config.yaml
n_kv_head: 7
attn_scale: 0.125
init: "normal"
beta1: 0.9
weight_decay: 0.0
schedule: "cos"
steps: 6223
dataset: "wikipedia_en"
Each number is 128 + 32 x the weight over its row's rms, rounded and kept within 0 to 255. Layers, rows and columns count from 0. The size above them is the row's rms in percent of the matrix's.

# layer 2 MLP gate, 1536x576, rms 0.0492, rows 637-648, columns 384-575
size [ 95 105 103 101  93 103 103 101 101 100  99 100]
[[108 133 161 160  96 113 129 161  99 183 139 199 191 119 113 162 126 168 169 137  71  58 154 112 143 190 110 153 151 135 169 127  86 188 167 131 190 134  68 171 100 186 104 134 126 135 133  75 135  99  93 127 125 153  73 167 140 157 118 176  74 129 125  93  58  86 128 133 169 133 120  59 180 155 140 128 125 148 162 154 120  71 121 126 122 144 122  78  82 188 116 145 142  60 169  95 116 109  98 147 213  78 106  59 160 177 198  75 167 144 104 111 168  67  76 153  92 158 160 148 122 167 139 111 109 113  96 128 142  85 123 146 186 143 124 106 119 157 117  61 116 110 214 109 100 113 118 136 161 133 142 132 144  62  76 109  97 113 184 102 121 108 115 180  84 138 101 156 129 120  42 168 115 100  78 171 103  98 169 135 132 143 142 174 122 126 146 106 109 128 133 168]
 [122 123 142 117 160 119 154 137 130 120 151 140 127 168  99 102 145 148 137 143 127 105 111 139 184 175 124 173 140 144  61  85  39 120  90 175 109  98 171 123 129 167 119 100 137 168 101 190 168 180 104 180 152 126 114 110 109 115 139 167 134 100 176 134 141 156 111 158 136 122 150 126 119  93 119 112 140 162  89  98 154 128 134 135 185 168 101  84 117 185  70  85  79 114 158 111 101 116  92 109 190 101 129 100 126 130 183 135 135 129 110 182 212 152 148 132 107 122 148 107 125 130 119 183 150 119 117 129 101 104 149 115 113 100 175 125 165 133 102 119 185 126 135 188 117 150 101 175 207 180 192 112  94 158 133 140 184 141 126  85 181 105 178 170 152 133 121 177 143 175 128 168 124 145 135 105  55 116 102 120  95 175 141 152  37  81 164 125 122 159  94 165]
 [162 182 144 156 189 166 163 121 125 183 127 166 132 125 135  78 176 116 114 149 119  91  97 154 143 150  87 168 166 119 148 130  81 110  55 185 148  45 125  94 133 148 164 180 142 162  77  91 135 152 129 166 145 183 114 142 127 115 128  83  84 120 116  76 164 189 149 121  89 114 119 106 123 165  90  83 155  88 129  84 148 137 124 113  59  96 137  92 102 172 137 108 103 100 139 103 122 111 127 126 160 144  82 102 139 121 132 118 118 131 100  58 122  88 138 116 133 144 126 142  75 145 178 166  88 103 175 174 126 126 134 134 104 136 144 103 146 156  70 153 121 179  99 131 145 137 171  96 203 101 184  88 125 120 127  73  97  93 152 122 130 115 172 158  75 167  61 102 115 149  48 151 108 137 128 143 145  81  81 137  83  95 169 173 100 152 136  78 127 123 192 188]
 [138 144 122 157  77 115  69 133  96 155  90 102 161 151 140 107 180 114 117 182 151  72  85 100 150 136 132 109 158 120 128 155  65 113 108 139 119 116 143  85 139 181  74  97  88  60 164 144 114  97 160 136 135 168 142  99  38  79 136  87  77 155 100 160  73 186 147 144 101 130 138  83 123 176 109 113 199 133 135 125  80 179  82 114 155 108 180  94 125  99  97 147 131 178 171  86 102 129 127 129 106 133 149  96 127 123 161 110 114 140 130 178 140 176  97 115 158 153  97  81  98 120 135 119  74  91 126 137 112 103  92 108  80 151 140 150  91 131  97 148 206 143 104 103  97 130  80 107 117  58 137 129  89 123 161  73 107 180  86 136 126 153 135 172 165 144 174 159 117 110 109 182 110 152 108 129 116 105 153 160  87 123 126 125 131 126 148 156 154  72  83 138]
 [102  67 138 152 209  76  71 110 154  94 113 122 121 139 156 148 139 104 110 110  96  93 127 111 183 114 128 124 178 165 127 147 111 181  90 110  71 106 154 183  91 151 162 135  83 162  83 115 145 179 136 136 132 160 114 148 120 160 113 119  96 113 176 108 192 111 155 129  99 143  96  96 109 102 127 117 124 112 155 168 102 102 192 145 126 204 153 119 149 166 125 108  80  82  99  98 124 142 137 158 165 132 113  54 159 121 171 153 115 103  92  95 140 161  79  74 102  78 136 152 145 139 159  91 140  83 113 107 163 129  78 139 125  90 126  95 118 157 135 114 123 181 126 108 137 163 116 123 145 107 162 190 103 142 135  58 154 177 110 141 122 120 134 123  69 189 103 123 153  93 130  81 154 104 167 111 102 160  85 165 121  73  81 104 154 155 141 199 132 150 110 115]
 [ 67 189 210 130  97 132  90 156 121 149 118  94  82 128 145 196  79 121 124 138 117 189 121 151  71 144 148 153 151 117 112 181  96 147 146 168 128 114 196 138  76 156 138  81 119  83 122 202 107  90 169  68  87 140 150  96  94 150 139 103 136 116  94  89 102 146 173 137 148  80  94 174 172 118 101 124 159 135 140 167 141  55 146 157 133 125 133 172 119  43  81 123 109 136 110 158 136 117 117 105 186  91 124  58 154 165 154  92 123 114 110 117 116 133  90 113 121 168 163 151 176 136 100 168 175  78 149 167  80 163 169 114 149 120 130 124 151 148 109  72 110  78 158  99 191 135 138 127 147 137 143  59 132  99 131 122 115 157 175 104 106 124 185 100 183  87 141 160 155 177 113 123  94  98 121 151  85  91 142 174 121 136  75  80 111  99  67 122 147  97 144 173]
 [118  51 144 126 137 162 109 105 112 160  84 118 122 140 126  89 114  94 130 132  78  70 136 118 151 122 141 132 155 123 154 139 138 144 111  80 142 126 135  85  92 116 158 141 183 136 111 111  84 153 102 107 132 107 164 102 148 162 107  53 153 156 122 170 134 104 193 119 127 105 113 101 142 157 130 178 107  75 144  99 138  81 121  82 144 203 129 105 122 169 128 147 140 101 169 181  91 155  82 117 155 147  95 103 166  99 132  99 189 147 109 187 128 194 134 122  62 129  81 116 148  99 133 149 203 152 155 169 154 103 120  65  94 142 104 128 145 176 162  90 142  83 103 115  87 150 145 108 119 143 131 168 171  55 124 101 125 135 157 142 100  90 138 157 173 105 108 100  83  83 173 165 126  98 126  81 103  84 158 143 186 198 106 135 135 114 114  65 128 147 114 120]
 [154 122 151  58 122 162 114  96 111 107 142 127 105 117 216  98 164 119 156 176 179 129 179 155 129 113 142 170 173 125 102 145 108 173  90 118 149  84 124  74 104 138  83 122 118 236 136 168  77 169 120 161 134 125 131 147  90 123 169 130 131 116 129 153 108 175  98 101 112  90  96 105 103 143 106  90 146  95 134 106 102 113 115  96 113 196 213  84  95 111 113 135 127 159 207 119 108 108 131 109  73 119  90 141 145 175 152 130 153 127  93 155  61 147 150 122 135 157 110 132 183  75 104 136 143 106 135  82 120 177 147 142 131 164 136 159  94 185 136 154 135  92 116 173  98 128  99 121  97 150 136 142 116  63 145 137 182 125 150 131 136 143 140 120 183  77 162 129 124 145 130 105 108 152 146 135 137 130 105 111 154 138 133 138 120  84  80 106 147 153 109 116]
 [132 197 171 133 146 124  88 176 162 195 139 125 128 187  97 145 133 157  90 175 169  66 120 179 142 122  87  76 169 136 165 185 103 154 134 128 134 183 157 162 117 115 142  72 129 172  70 170 115 118 112 133 108 134 167 127 179 106  93 125 158 101 106 131 144 139 180 143  40 197 124  80 122 215 124 119 143 138 106 164  83 106 123 143 164  77 120 152 124 142 122 117 152 135 131 137 159 111 144  95 106 117 120 116 144  76 169 145 148 167 120 148 162 134 128 133 143 128 115 111 115 106 114 124 115 125  73 151 136 167 152  68 176 137 187  76  98  83  92 138 144 113 106 105 180 175 198 119 145 147 158 124 117 169 110 161 119 186 144 156 142  58 154 133 104 127 139 166 128 169 132 167 129 108  83 106  70 179 102 154 108 117 107 171 153 128 133 128  83 108 156 145]
 [139  85 109  98 134  99 172  77 198 132 102 109 108 191 130 147  95 139 119  86 183  90 105  91  94  99 226 110  98 167  69 118 116 159 104 158 141 153  69 164 128 138 144  85  99 156 106  69  60 128 158 137 150 101  96 114 144 157 150 114 110 126 150 100  95 130  99 107 128 126 168 158 138 137 134  94 143 155 165 175 139 124 127 189  78 102 155 139 121 138  80 167 173 163 106 112 102 116  86 141 153 123  97 212 108 142 117 157  94  97 106 154 171 138 141  66 148 168 174 161 135 134 119  96 124 104  92 138 139 108 152 146 179 132 135  62 116 123 120 149 123 131 136 165 147  86 171 116 138 115 102  80  81 122 198 139 217 137 133  98  89 131 129 108 143 127  96 142 128 106 173 165 113 130 139  78 113 139 171 150 126 131 133 107 126 142 172 128 166 135 115 129]
 [150  97 126 119 106 138  83 137 140 139 105 130 119 158 166 106 173 109 131 151  74 156 129 133 107 143  88 149 177 144 135 117 129 168 166 148 132  66 120 100  80 134 101  76 176  96 121  97  84 145  79  98 122  66 115 127  96  85 112 187 128 134 123 113 132  84  84  67 125 119  41  24  79 138  59 131 144  83 152 132  67 117 124 138 176 129 183 149 144 128 138 196 110  77 140 111 137 193 123 131 199 114 138 107 104 157  94 103 189 115  75  84  64 121 134 129 200 126 145 160 138 200 132 159 145 147 117 132 140 166 126 118 127 162 118 140 179 158 159 153  68 120 104 170 157 127  57 149 152  31 162 141 128  81 165 158 118 164  48 123 166 107 182 199 155 141 121 177 156 131 190 101 112 147 154 148 156 132  92 160 155 138 133  83  62 176 187 165 132 105 147 126]
 [117  98 154  98 206 128 127 157 124 147 159 180 217 130 132 119 117 143  71 148 138 171 130 131 147 133 106 153 199  81 145 119 154 154 149 149 124 170  80 156 102  85 113 127  98 130 181 157 148 117 142  64 155  96 125 180 141 104 156  63 189 124 167 103 118 122 164  92 122 169 132  99 171 194 142  91 103  62 129 142 170 119  90  86  95  88 169 101 132 117 121 106 173 126 121 119 207  63  86  94 140 141  93  74 157 145 177  58 100 130 153 178  89 167  89 137 103 142 128 142  77 150 129 118 156 110 167 143 102 110 129 114 118 150  94 167 140 183 137 116 115  98 163 125 153 131 141 139 126 120 103 127  66  96  89 117 143 132 149  99 111 152  98 100 137 123 163 167 128  98 139 139  79 122 116 184 105 160 146 152 120 178 124 139 120 172 206 182 163 130  94 161]]
# layer 2 MLP up, 1536x576, rms 0.0492, rows 637-648, columns 384-575
size [100 104 104 102  95 103 100  98  98 101 103  98]
[[120  80 143  89 140  86 162 175 226 135 117 108 101  91 123  96  98  99 108  67 119 144 196 145 115 115 149 172  54 177 138 159 104 148 186 162 161 156 193 151 177 101 115  62 224 107 117 125  97 128 129  86 130 132  70  29 174  47 137 141 154 124 123  99 134 105  90 108 150 125 139 111 143 184 153 160 123 111  74 117  96 132  90 178  75 104 197  93 119  97 137 139 159  73  50 140 133 129 149 120 145 125 175 172 132 111 136 155  98 168 113 154 105  83 148  95 171 144 138 121 105 143 164 108 133  94  95  99 130 188 140 110 105 165 155 148 112  57 125  99 143 106 170 122 185  76 156 144 147 135  99 138 143 161 100 176 114 115  94 162 143 161 102  88 101 163  85 113 121 146 180 143 169 131  94 126  99  81 164  81  94 147 169 114  82 113 106 104 145 166 161 113]
 [143 130 184 133 137 144 187  68 135 174 149 131 119 165 112 112 135 113 124 169  98 129 147 129  90  90  87 137 101 232 194 174 203 181  88  72 173 197 131 129 162  76 105 115 136  95 143 108  90  94 112 110 139  71 103 134 109 103  52  85 146 115 149 127 111 142 105  71 149 204 161 140 168 116 129 118 122 154 158 171 128 132 137 121  83  99 126 117 104 185 181  55 138 109 151  81 111 165 126 114 136 156 183 158  84 113 121 125 147 119  70 136  85 127  99 131 142 191 140 160 183 127 125 108 131 139 163 107 145 173 136 175 157 109 141 123 124 114 131 126  63 125 202 139  95  91 131 131  98 126 113 106 150 105 118  77 119  80 119 107 108 128 105 133  96 116  89  77 177 131 134 101 154  99 151 148 151  90 123 121  76  54  76 133 172 115 123 143 158  72 164 135]
 [130 126 121  97 145  88 147 153 172 135 179 172 159 136 159  97 137 155 109  64  65  72 155 110 107 131 141 155 163 132 159 127 147 204 143 170  85  88 104 139 204 123 164 118 152 146  88 104 110 139 105 124 175 129 164 107 123 142 147 126 111 165 127 170 103  93 167  55 135 151 186  95 112 181  77 105 114 155  85  84 167 123 107 156 106 106 182 101 115 120 163 138 174 135 102 131 154 109 164 158 122 203 123 162 114 115 189 141  71 124 166 128  62  88 111 133 165 145 127 105 131 140 133 174 131  89 122 102 128 135 151 159  97 105 135  60 148 112 118 109 177  50 141 169  91 105 168  96 123 121 150 161 114  94  92  85 141 100 107 172 187  95 166  84 121 128 136 177 149  89 163 120 112  77 144 189 149  93 118  95 113  79  51 123  98 154 139 111 128 175  97  99]
 [179 171 131 125 134  73 144 117 110 163 147 115 133 174 183 167 102 164 159  80  97 107 108 123 122  96 148 133 107 145 133 102 149 107 169 119 118 155 101 159 104 130 166 121 157 137 121 108 172 112 148  90 103  97 121 177 183 135  84 199 155 178 131 152 149 115  47 107  91 145 103 118 114 144  70  96 130  97  89 156 142 166 153 170 114 130 113 154 101 164 117 114 123  74 171  97 204  98 117 139 116  83 125 128  74 199 133 139 146 107 205 152 181 163  53 175  85 122  93 127 153 104 144 120 114  99 125  82 156 180  62 185 143 203 131 173 149 148  80 124 121 105  72  94 102 139 163  97 137 139 125 201  93 135  82  88  92 110 121 123 134 134 103 118 106 148  97 147  98 120 135 127 165 160  78 177 127  91 146 179  90 149 151 100 146 122  97 148 173 129  96 152]
 [152 102 140 133 127 146 188  79 136 137 165 116 130 115  64 153 148  97 150 140  80 135 183 154 144 132  92  95 161 128 114 136 137 113  90 151 180  95 128 125 132 195 137 161 141  87 176  95 140 113 154 147 111 158 157 100 149  73 109 149 146 184  84 185 141 115  99 176 152 125 138  86 154 105 144 116  90 169  75 123 127 190 144 146 152  96 143 108 141 135 125  53 135 155  81 158 143 173 135 130 195  94 159 129  85 143 140 132  78 174  92 141 136 125 140 134 177  83 150 128 123 103  80 167 109 135 122 142 113 154  82 160 142 139  92 160  96 104 127 173 163 116  86 149 154 103 165 186 115 167 119  92 114 136 105 102 102 116 125 105 149 120 188 121 159 105 188 116 150 174 103 106 171 129 114 160 121 119  56  36 121 153  96 159 115 106  90 128 124 101 142  78]
 [129 148 133 101 146 157 137 108 143 142 169 115 102 142 100 109 109 158 119 146 144 105 110 152 112  70 124  89 169 141 128 144  89 154  84  80 160 101 145 178 142 187 148 165 158 160  37 137 109 134 108 135 132 108 117 109 129 161  94 116 172 145 126 126  94 124 197 124 128 130 168 164 124 176 165 134 103 183 117 137  92  91 121  87  85 106  71 205 155  48 100  97  82 132  48 149 146 119 152 105 111 132 133 128 141  99 119  66  67 128 129 127 145  77 179  79 154 140 131 175 141 100 125 115  88 160 155 156  68 101 110 168 126 102 159 191 129 138 110 122  73 141 113 124 114 104 155 137 162 102 111 144 139 134 103 146  94 166 163  56  94 123 158 154 217  95 159 183 157  76 116 173 176 143 125  81  37 114  93 138 133 171 146  64 159 117 174 109 107 157  89 133]
 [143 167 132 125 118 121 122  83 115 179  84 221  96 184  54  76 149  94  90  62  92 170 137 136 118 135 157 109  82 129 124  66  94 144 150 146 110 167 154  93 159 131 171  92 152 101 119 105 120 157  77 156 183  90 110 213 112 155 179 143 180 143  81 121 141 147  88 117  63 162 116  98 202  96 145  83 103 136  55 125 119  78 128 173 157 115 115 145 132 110 110 106 171 127 153 110 157 117 171 135 108 153 111 185 127 108 110 142 105 116 189 118  98 128 164 143 118 182 125 110 119 106 129 186 132 113  94 144 204 117 105 128 168 125 137  97 102 155 150 139 103  84 141 117 116 119 113 151 137 155 152  90 138 146 166 139 130 110 133 198 101 149  97 242 106 112  96 170 142 140 133 150 110 128 160 116 152 146 116 154 101 195  94 133 125  75 166 175  49 197  71 144]
 [143 159 146  86 120 188 104 157 171  51 130 125 107  30  88  77 185 110 153 123 105 146 120 158 132 136  96 147 132 123 107  89  95 168 121 151 106   0 134 123 127 154 141 107 133 196 117 134 108 127 125 131 148 126 177 124 140 133 143 154 182 109 134  98 122 157 170 126 148 107 124 121 132 149 135 135 144  93 126 181  83  94 183 142 106 141  98 102 138 134 103 158 159 140 144 162  58 149 110 169  96 123  67 140 153 109 151 163 152  71 169 151  99 132 128 157 148 100 110 146 110 149 113 140 116 116 124  56 140 151 137 116 126  94  85 131  94 143 156 178 101 117 157 120 153 123 192 128  99 135 195 101 106 149  99 158 152  96 113  55 175 161 194 136 173 110 170 125 127 121 115 127 140 163 100  99 171 118  77 129 112  98 138 150 161 124 105 132 146 132 113 117]
 [169 107 126 164 114  76 123 137 184 155 133 145 130  63 163 105 118 104  97  89 164 145  99 204 157  95 132 150 146 136 163 158 122 100 137 103 129 116 109 164 140 116 162  64 199 128 107 132 156  44 116 142 146 209 140 117 165  94  91  57 120 122  71 139 106 170 144 102 183 130 152  87 108  96 161 168 149  95 167 125 127 102 144 124 102 175 148 107 125 160  99 143 119 134 177  78  84 104 154 135 121 161 120 139 151 124 100 137  72 139 145 138 142 104 151 132 103 132 179 170 118 135 104 170  23 129  84  80 116 183 107 117  91 137 160 152 100 122 111 140  80 111 160 139 123 155 117 130 179 105 108 118 118 161  91 113 157 149 166  85 132  90 123 134 160 125 151  99 145 152 178 167  93 145 149 178 119 147 198 102 137 109 146 146 102 101 133 106 116 100  87 139]
 [ 84 123 181 174  99 156 152 101 135 190  99 132 131 139 190 129 138  81  73 158  92 138 104 173 155  98 147 167 117  41 135 165 186 154 129 165  42 108 102 176 100 118 179 118 153 109 147 128 147  53 133 143 133 113 171 128 152 146 156 130  84 104 126  78 156 149 113 149 144 109 139 103  53 175 101 124 128 125 163  96 118 120 176 145 143 130 107 142 132 157 111  92 134 148 123 138 131 140 127  75  75 198 134 116 133 157 107 129  88  69  19 135 143 107 188 105 153 108 182 166  98 142  70  91 168 152  65 155 117 120 148 105 104 103 146  78  96 138 100 125 185 141  90 118 137 125 166 169 112 181 159 151 160 130 166  80 200 148 117 129 132 128 172 137 112 172  83 105 152 128 169 117 128 169 220 180 133 163 113 122 106 142 124  94 126 105 170 211 128 130  78 120]
 [159 137  63 169 102  97 159 121 181 138 131 164 153 163 114 100 108 124 133 159 140 171  47 151 148 136 150 184 122  92 190 141 133 128 120  95 127 121  89 174 162 175 163 134 111  93 124  93  88 200 129 163 110 116  80  98 107 123 157 104 164  65 115  95 132 167  91 145 111 162 156 120 153  88 130 175 163 139 110 102  85 134 136 202 177 121 113 110 154 145 124  83 133 109 139 130  50 104 121 214 103 102 158 181 166  97  95 145 106 140 149 130  81 195  73  73 121 131 133 191 134 149 133 136  48  74 112 136 186 106 139 152  95 159 138 162 131 103 143 128 134 155  83 112 137 147 152 181 155 102 119 185  70 166 137 154  90  81 195 127 105 148 127  75 144 168  91 133 155  81 120 153 133 122 120 154 113 168  74  94  95 147 126 125 105 134 160 139 122  98 128 172]
 [144 154 129 111 103  69 114 160  96  81 106 133 156 218 183 125  72 152 103 118  95 158 126 121 149  86  81 121 145  86 133 113 136  84 136 144 122 152 119 146 172 110 123 112 159 108 102 123  87  30 148 153  87  85 131 155 136 123 165 165 109  99 131  84 158 170  82 111  78 147 162 134 127 106 167 150 171 134 116  71 131 124  71 117 108 148 101 129 100 146 128 154  68 162 170  85  39 128 130 130 116 182  81 112 148 170 165 154 185 149 124 124 106 131 133  81 141  95 140  89  98 105  81 111 144 110  89 110 137 173  98 105 122 114 139  87 189 106 118  74 128 107 151 104 120  79 136 134 147 129 175 168 108  90 163 111  83 143 173 142 140 137  74 106  72 131 199 127 155 141 155  89 201 103 156 110 122 150 134  56 161 133  76  76 117  87 167 132  85 186 163 103]]
# layer 2 MLP down (transposed), 1536x576, rms 0.0438, rows 637-648, columns 384-575
size [101 100 105 103  95 105 100  97  99 101 103  99]
[[143  91 141 128 135 110 128  77 145 193 146 159 140 136 132  89 101 144 140 114 122 173  90  75 126  89  86 118 142 144 117  80 142 149 159 167  72 182 108 158 143 157 139 133  96 123 162 108  81 155 233 199  60  83 139 104 100 128 106 139 128 151 120  60 113  92 160  88 174 147 114 111 109 165 153 141  85 167 141 114 131 102  81 172 106 163 116 143 125 123 143 142  97 121 184  93 126  91  91  48 132  97 102 166 160 143 151 131 152 156 141  69 110 109 144 104 105 133 138 188  86 108 129 189 103 153  95 150  97 173 136 177 125 103 149 164 129  80 112  99 158 178 121 195 123 151 117 143 123  27 184 110 157  96 123 122 127  93 101 128 141  84 148 170 166 149 153 154 158 106 177 155 178  96 156 169 122 140 152 139  91 108 164 108 121 151 120 135  91 166 132 138]
 [157 110 138 129 153 142 147  99 105  72 161 134 123 130 160 139 132 118  84  40 148  97 180 138 127 123 109 117 137 128 137 125 106 135 155 119 112 144 116 126 144 160 169 160 128  99  85 106 140 105 110 133  80 104  70  96  84  77 103 163 136 151  96  52 101  67 127 129  85 116 138 140 160 122 134 159 190 173 150 156 108 174 146 123 119 122  91 146  85 140 123 125 127 154 150 101  96 125 125  88 135   0  79 184 116 157 142  74 141  98  94 246 168 103 145  64  68 141 122 133 135 126 126 155  98 162 130 134 139 138 168 109 134  81 176 139  94 101 123 106 132 154 140 131 107 154 165 152 145 144 143 165  95 128  93 164 104  87  84 191 126 131 118 115 153 159 109 154 102 105 107 116 151 145 107 118 109 112 163 133 144 109  93 169 119 138 129 113 147 155  79 145]
 [ 87 115 165 144 139 144 150 119  68 155 138 181 120 104 145  77 129 105  80 123 185 171 146 118 150 157 117 103 104 159 159 162  89 134 195 180 139  95 154  38 163  85  68 164 166  82 106 130 157 180 152 129 141 136 142 153 160 120 143 111  98 142 178 157 126 163 151  85 141 163 115 124 176 100 154 116 117  88 111 148 140 173 142 101  83 122  70  86  56 137  72 127 168 158 122 103 161 200 156 153 194  90  91 156 108 113 129 161 144 104 143 127 130  80  92 122 154 139 149 119 107 139 132 129 169  73 117 100 133  94 123 109 148 128 123 108  66 103 154 106 145 118 162 171 124  61 164  91 116  84 116 114  58 203 107 137 135 123  99 168 102 179 150 128 118 117 104 128 125 154 125 154  25 121 102 171 126 147 118 131  62 114 134  72 173 132 105 141 179 128 128 133]
 [134 120  91 114 125 119 131 107  96 137 136 120  81 135 150 186 131 125  74 113  92 211 119  96 133 126 144 206 124 158 134 132 118 113 123  23 128  71 145  83 112 156  92  96 115 116  98 113 125 140 151 148 129 161 161  71 210 116 119 120 105 127  76 115 127 190 125 118 103 149  96  72 179  99  57 193 125 121 101  78 147 119 130 117 163 157 156 122 120 150  79 170 110  70 104 144 172 151  92 144 110 221 147 128 117 148 141  73 155 139 126  98 107 132 134  37 130 179  79  95 129 152  72 100  67 167  93 133  49 135 109 143  95 116 131 135  97 144 138 154 122 171 112 123 141 148 112  94 123 138 116 127 184 139 181 103 124 162 148  46  86 120 123 146 185  69 142 149 187  92 152 167 178 163 130 158 178 119 121 157 102  88 145 152  91  98 146 176 155 152 102 135]
 [122 135 143 101  88  97 120 125 189 160 111 171 106 104 125 140 185 156 103 155 139 168  77 101 144 134  72 137 128  51 132 144 131 108 142 104 132  92  75 107 131 163 106 102 109 142 139   6  85 149 123 127 190 159 113 103 165 205 108  80 166 123 170 106 129 104  94 133 102 186 119 135  71 179 145 127  97 125 138 168 131  73 131 124 112 200 133 147 131  83  76 114 194 133 191 139 129 176 138 146 139  86 139 140 111  94 101 180 107  55 123 100 159 148 100  69 115 149 136 130 148 164 125 102  87 120 120 135 156  79 127 174 138 122 109 127 155 159 168 110 121 167 182 113 127 109 169 134 182 102 119 159  84 176 124 132 137 151 143 197 163 152 136 108 124 127  93 131 139  98 138 186 110 144 186 148 159  81 163 194 138 141  81  88  91  92 163 149  72 106 128 147]
 [188 101 102 136 142 144 207 124 186 117 160 114  77 172 146 133 142 131 165  70  97 109 137 111 163 127  97 126 158 148 153 108 173 142 140 136 112 142 180 101 127 115 121 138 169 162 106 115 118 133 109  78 177 105 112  96 115 143 164 151 148  90 121 151 132 173 133 171  56 182 147  97 165 161 131 148 158 125 111 115 158 176 130 142 138 168 132 102 142 190 115  92 138 115  89 115 147 181 169  63 152 255 117 160 151  75 128 109 154 117 101 150  96 156 125 168 135  64 104 184 110 173  75 115 134 158  86 145 190 125 108  80 112 122 133 140 142 124 127 193 111 106 143 125 131 119  95 112 112 180 115 120 163  91 180  87  84 160 158 125 139 118 127  79 107 130 170  78 114 135 149 126 137  97 157  99 160 109 106 157 125 141 173 117 121 131 203 118 105 160  95 123]
 [128 132 103 141 102 122 127 100 145 137 108 104 115 115 138 120 197 131  99 128 101 138 131 151 139 160 163  99 135 128  84 189  97  71 117 132 103 106 101 169 121 141 113 138 107 120 157 114 140 160 165 134 133 111 118 127  80  98 130  92 115 119 118 101 137 102 208 134  87 122 159 109 115 115 139 187 162 213 243 108 153 106  95 133 119 148 148 142 159 116  80 117 121 169 137 145  96 146 124 157  93  71 175 115 112 149 148  97 114 167 161 147 107 121 111  79 170 100 158 168 109 117 132 167 142 183 131 139 136 141  82 150 136 114 111 110 122 130 105 131 197 138  92 168 135 108  94 110 163  58 121  87 157 148 109 174 151  93 122 125 100  96  65 139 148 151 127  79 128 147 143 133 143 147 138 162 144 165  49 161 104 125 117 157 118  97 136 119 163  97 147 143]
 [114 192 141 117 115 137  82  83  92 148 169 163  94 178 107 129 109  86 160 125 145 121 160 134 130 109  95 134 127 212 155 147  87 110 133 140 149 139 157 120 109 124 114 145 159 120 113 150 136  77 152 132 203 115 126 104 186 113 106 113 141 154 124 162 162 117 123 131 158 178 124 129 157 128 156 146 132 125 148 144 111  84 114 114 106 132 134 139 132  87 122 125  95 110 161 114 172 107 110 144 112 255 136 117 153  91 129 185 167 166 130 103 145 177 152 190 120 132 127 128 117 137 154 152 104 102 127 121  94 133 125 110 101 112  92 124  67 134 143 131 146 117 140 100 121  74 161  87  62 148 153 148 166  55 100 173 172 149 169  84 110 126 143 112 105 119 122  83 141 115 163 104 119 139 140  77 113 165  93 126 134 121 149 132  99 115  85 141 181  76 125  95]
 [161  74 139  73 116 132 213 137  50 130 137 165 151 128 183 103 160 147 161  82 112  84 128 205 151 142 145 118 157 147  31 140 137 128  91 119 112 143 145 143 151 154 182  67 112 167 108 117 180 113 128 121 153 165 145  69 138  91 123  79 115 154 105 127  92  96 125 145 128 148 186 142 111 147 149 125 119  99 151 136 130  91 165 119  85 165  97  77 118 150 138 163 108 132 149  90 123 114  95 110  95 214 129 136 143  60  87 166  96 113 136 146 113 168 141  71 172 140 128 160  70 184 151 128 135 133  87 134 183 127 134 145 113  60  73 208 109  82 128 118 116  36 147 124 105 108 109 110 199 117 169 135  71 162  94 136  85 109  86  79  73 102 101 133 170 108 108 120 116 109 195  96 109 179 110 134 133 151 137 112  95 151 119 156 149  84 196  67 121 131 146 106]
 [ 96  83  46 109  70  79  95 180 180 146 102  61 130 197 122 145 127  80 130  70 140 169 137 115 101 101 156 175 154 143 120 139 155 183 112 136 105  98 134 171 142 112 134  90 136 140 137 129  83 130 112 160  80 130 106  84 132 156 171 138 128 187 102 110 163  70 129 118 106 142 146 162 130  75 191 112 130 157 197 155 133 134 140 179 168 105 176 154 140 122 109 128  86 127 112 104 147 139 108 134 123 101 130 177 112  90 146  92 111  78 112  77 130 130 134  94 107  62 136 139  82 143 170  91  74 148 117 119 126 103 162 155 132 105 126 190 136 111 135 146 171 138 183 150 130 122 136 139 148 104  97  70 110 160  77 176 139 119 118 126 153  61 150 115 149 126 135 102 114 158 147  86 133 101 139  78 121 125 152 157 144 143 131 122  91 124 104  47  57 125  74 131]
 [120 130 154 166  98  77  92 124 160 166 102 165 132 130 127 115 154  97 134 146  93 101 179 136 112 140 129 119 127 117 160 127 157 152  92 162 141  65 132 129 130  98 153  99 124 135 140 108 131 143 183 146 159 112 139 144 133  96  96 141 115 174 113 200  77 131 160 170 144 100 122 173  61 142 108 106 118 101 131  80 172 141 187 113 112 161 181  74 162  88  87 143 123 153 126 107  99  88 126  87 115  46 109  81 134 139 127 113 106 112 162  82 122 131 157 148 127 138  95 148  79 118 164 126 126 170 119 164 151 105 111 162 150 148  98 118 156 150 112  89 191 135 116 111 153  99 180 156 140 104 101  65  79  85 173 152  76 134  86  75 171 125 129 157 169 210 153 190 136 161 209 114 153 127  95  98 115  52 117  73  73  84 110 120 167 134 149  98 136  55 142 137]
 [ 73  71 103  94 120 135  90 122 125 132  56 163  63 132  75 125 166 142 133 136 114 180 123 150 122 151 140  93 163 185  28 142 118 120 165 103 162 124  44 138 147 127 153 203 147 108 137  96 117  87  94 183 196 107 161 111 213 116 140 131 119 180 134 102  52 168 119 150 178 146  82 119 129  48  92 112 131 158 177 119 117 121 143 104 127 141 108 125 172 192 128  68 120 147 179 147 127 166 152  89 110 199 122  81 107 168 121 100 114 147 132 111  81  91 102  78 101 150 166  87 198 153 154 147 143 116 101 126  78 141  91 182  88 131  49 137 131 168 145 127 175 145 155 132 129 156 144 118 136 133 115 163 136 122 110 138 115 122 128  86 171 140  56 184 142 124 159 188 112 196 121 161  88 132 113 132 101 112 139  65  87  77  99 112 112  79 159 103 186 122 188 129]]